python train.py --activation="squared_relu" --positions="rope" --rope_base=1020.0 --bias="none" --extras=["local attention windows", "shifted keys", "capped logits"] --init_std_qkv=0.032 --init_std_o=0.00615 --seq_len=512 --train_tokens=491900000
Each number is 128 + 24 x the weight over its row's rms, rounded and kept within 0 to 255. Layers, rows and columns count from 0. Numbers have three digits each. The size before them is the row's rms in percent of the matrix's.

# k: layer 4 attention key, 768x512, rms 0.0451, rows 281-287, columns 0-127
# q: layer 4 attention query, 768x512, rms 0.0455, rows 282-287, columns 0-127
# v: layer 4 attention value, 768x512, rms 0.0398, rows 256-259, columns 0-127
# o: layer 4 attention output (transposed), 768x512, rms 0.0287, rows 256-259, columns 0-127
k281 096:067152132125148130129094154104143142093142114141141141149171137130109138148154148143092161139143119093131146136127127104120146155126096140169099157156188158139088101155129168150105130157114090184124117118149093119110123110148089083134154129117159128122142096094136124114116134147102146153125164123169100152105140135135120117096105143115098173145124136140091146136142152151082113138146
q282 093:143154142109105109156157119118098093139136127145137129153131093081137106162109153085129088146132124116139111161129133101110146129126121154161159140102151116125119176124078101109094131122135120135070116155116162103139114148098152126081109132119115107141137132124115138180162118109149140173201128118099152132132198137097093130166149138137085135130131102095155131131122121138146087132154
k282 103:121099124119146102184142129088123078096120128133150124116113129113111132088092129100128131066124117106110080151097135079105107123153163121138157124085114170113133118085157177090122096123083098098144150145147136125146134150114179165119139132144096124107115127165121137140121119142113124113074148110124178086145149086163143123148113125104116166092127127149130137135107144120157103127123
q283 095:118160129100127093139097076128123159101153124093160163134133146159119128137157135187127153131139075135137154091148117136111101120135110131106089150111117113144148094136145121173151083122141160123161133105181154097107181136136151098216126137058110111110103148142132136091110109134132127148170084110156145099066102180154113153115118156148119101121144084123129090143123130114074164127094
k283 094:120113113157130125177157156105116173180114163166132126129108124124120114169122078114092120156121112110119172117124126164131148148096109149150128172140139110139145122140108123130092144110131093151141141169118159098158121150168109148136134146135119129144116097070178121115109151176150154124147119156146142128117124126170113124168167129123124088151116132130116143088136098126099119114102
q284 090:117135103162152144149133087183133128148111107134144117168146066130136116071122167125122147109117123104121137146116130125114131131146115138133134130116069157120131156096113147116145165128104102115081131157102170106129117100103153167086136143169138119111155125157137117145123131093108113088125117118155125148138155125106139122161180144093130141137108167162152126082170119160160132185085
k284 108:117139119129146150104156107102129113115133150122132153103123118132135100073101125117127148142120141160150077138098177066114135129113151118127125144105138170112166144127168139128151120111097146091109126139126118136116121151131138076110111102145117103060161161139118139155138124165166165134088135136128154102096138118109111140151079103094094099139150125116160129175110158168150125124198
q285 092:107103141120117120169112115107131166092130157113124127139162140155138117147114166128155083112157087147092158116119139132131143117115114094122074118135121119142132157147102152145122129197144130170111111099126142116104152166097098090168133096139155108145110112117111155094112141144139141192165127157154155122145103135085130151141135117108139123123148122135061083109102148141111137111156
k285 104:111126132112116140109155104158101101121150172118149131194187119163075115119106103135159117139120191159097091125118171086167144146132137147191105120087130133099111129144093131124138108113111160089131141146133117122130116167098186112163159108102148125107110113116120136171113114117143150117124137133126173097136109149108084152115120160131137136182140151135161111059129153130138126147112
q286 095:106115098142150112122095129089143081117145120119140140111109160120121089079167146132108101084120132148140113138139131164120126154093109128104115129098133171150121120125118144131130138062169106126178156110157149116094090125155116153146144115135108122129097129153081104121153099145177104090181116121125149156135125143129119122096140133167140133135118146152111129159145102104097118163148
k286 094:137113152122147120119092137120130152141134128145093095141120125115102155163149117114116134086153140099112156130150155149137121127114118138149084135112169127134092116132119102138174111148139088160123106097146111119086138110093166132146134161124177184152149122068077145111133153124098095096110145112151099086120146121085118150121108148141122145132083126141093114125132128112129122130116
q287 090:144139139129115129120121115138125107106097117122137149155121140138136108104131104124133170092145157136107115133107123095167098145133115140130168135098120143087119119100111147126128128101079114175111141097117139119127112118125136110085111168144152079140138169130122086112105133174133135126135133125146149099099133120125140085107195134139089137143132185134129104119119130133120111111137
k287 105:124122114129106141130153147151159127166124146120125132122142131112148078082137082101132144178072122125115130142115116102113145098081133117185111105134114096122168133117137158139107141117118147099098162155101121101152117128112105156110136154119092105089115144135126112145146125147166156147168136138088140162126100117152156147124132154090136101142133106119186108130155096114159133115101
v256 101:076150159168133139133169083123123115109134131143155147130145132113142100170111160123120071132083145122138116144142158123146157121156099129164123113178206168133118139136133108135127160089137103116094117173166128101087128162090111086109090130123117095090109081147096108123102142134154145117092138163120114141105138158127118148129145080130140126090118121128188141095133129163161104118144
o256 102:141098116137109121158108143080165111121153126093135102124100121131111142122136145144121135098142088149101174139135127134119111122137120092130138122091153079076142139099160155115136112111166104110121129132163150125140154078150136110105117119122119138106132128121099143154133117129127133087143145146082139133138146087128122127114122162129163091143133134131137110102137115124136127152105
v257 100:143139150132131143129067131212104124155111095134155163134115108158121114126139134151141131169128179137175137128158127124149142104096139091117130127121091143145120138155156123136105147077095129140109172148124126066156125134125104094089153159166133148092129105137137135082119167119131105103160111122134121130121107107131197086140146117107145103143138129125056110053144157121118127120158
o257 107:113137166131145119121129140132105163126114140110116184098180139138158111095127074124153127142111115155137092127150128148156107157155129150112085152158133103112168151125123155146115152116155120145126163143136118140176153161118097127147162127119106112121125114137107160121099149137152150149133151108105135105119089189125102139131122094080126159159113143166155124147132150144169133118136
v258 103:135104158125120159134093137092132095120118133084178110120151106132102162151106130117129150085115129146125114113128134159123121175142102111119144116101147143126103127104142152105113118178119142137133128118101149130134191121138129124155175149116086155105110146144132141144136123172086119105141141143154143148139099133127171150122117195127105109175103216116125161177081148086143129132111
o258 098:114141105135150135121141097149106119116135121133114106154180126126157092132129133112134155129122146113152109122142126142152141115165122130116132169139084138131093117138142135152154163128100103127123115131081103147137083157143120158133152165129127087186091114121141129115116154163170129119135120128119093106129139144155140111134182091092142112131087113171135145155141115144122140121105
v259 099:139123095116156111118085175140128131104131167103134139149129159118116167150109131146092135158163072126128130103105126151146172114090118144107169134110129151155170127142088119132115139154101111135147115142142139128118135121126145140067170122129123160120124102157151151071132129150132125125128179152131136115109108093117168137122164133072116130119127120161068130122150123117105076122127
o259 100:126123108120137142144161087167123140094122129106132141122150073135137091129137102082131146137108167109129124094164127138143160121101096132159115098149065122173120115160104134140177155131126077118125120125120131134116125147084127108104140149144157152140108150141144099138159165128146119131155129125165128103142133156146114123100134127142113135112103117132146117121135172122137120156138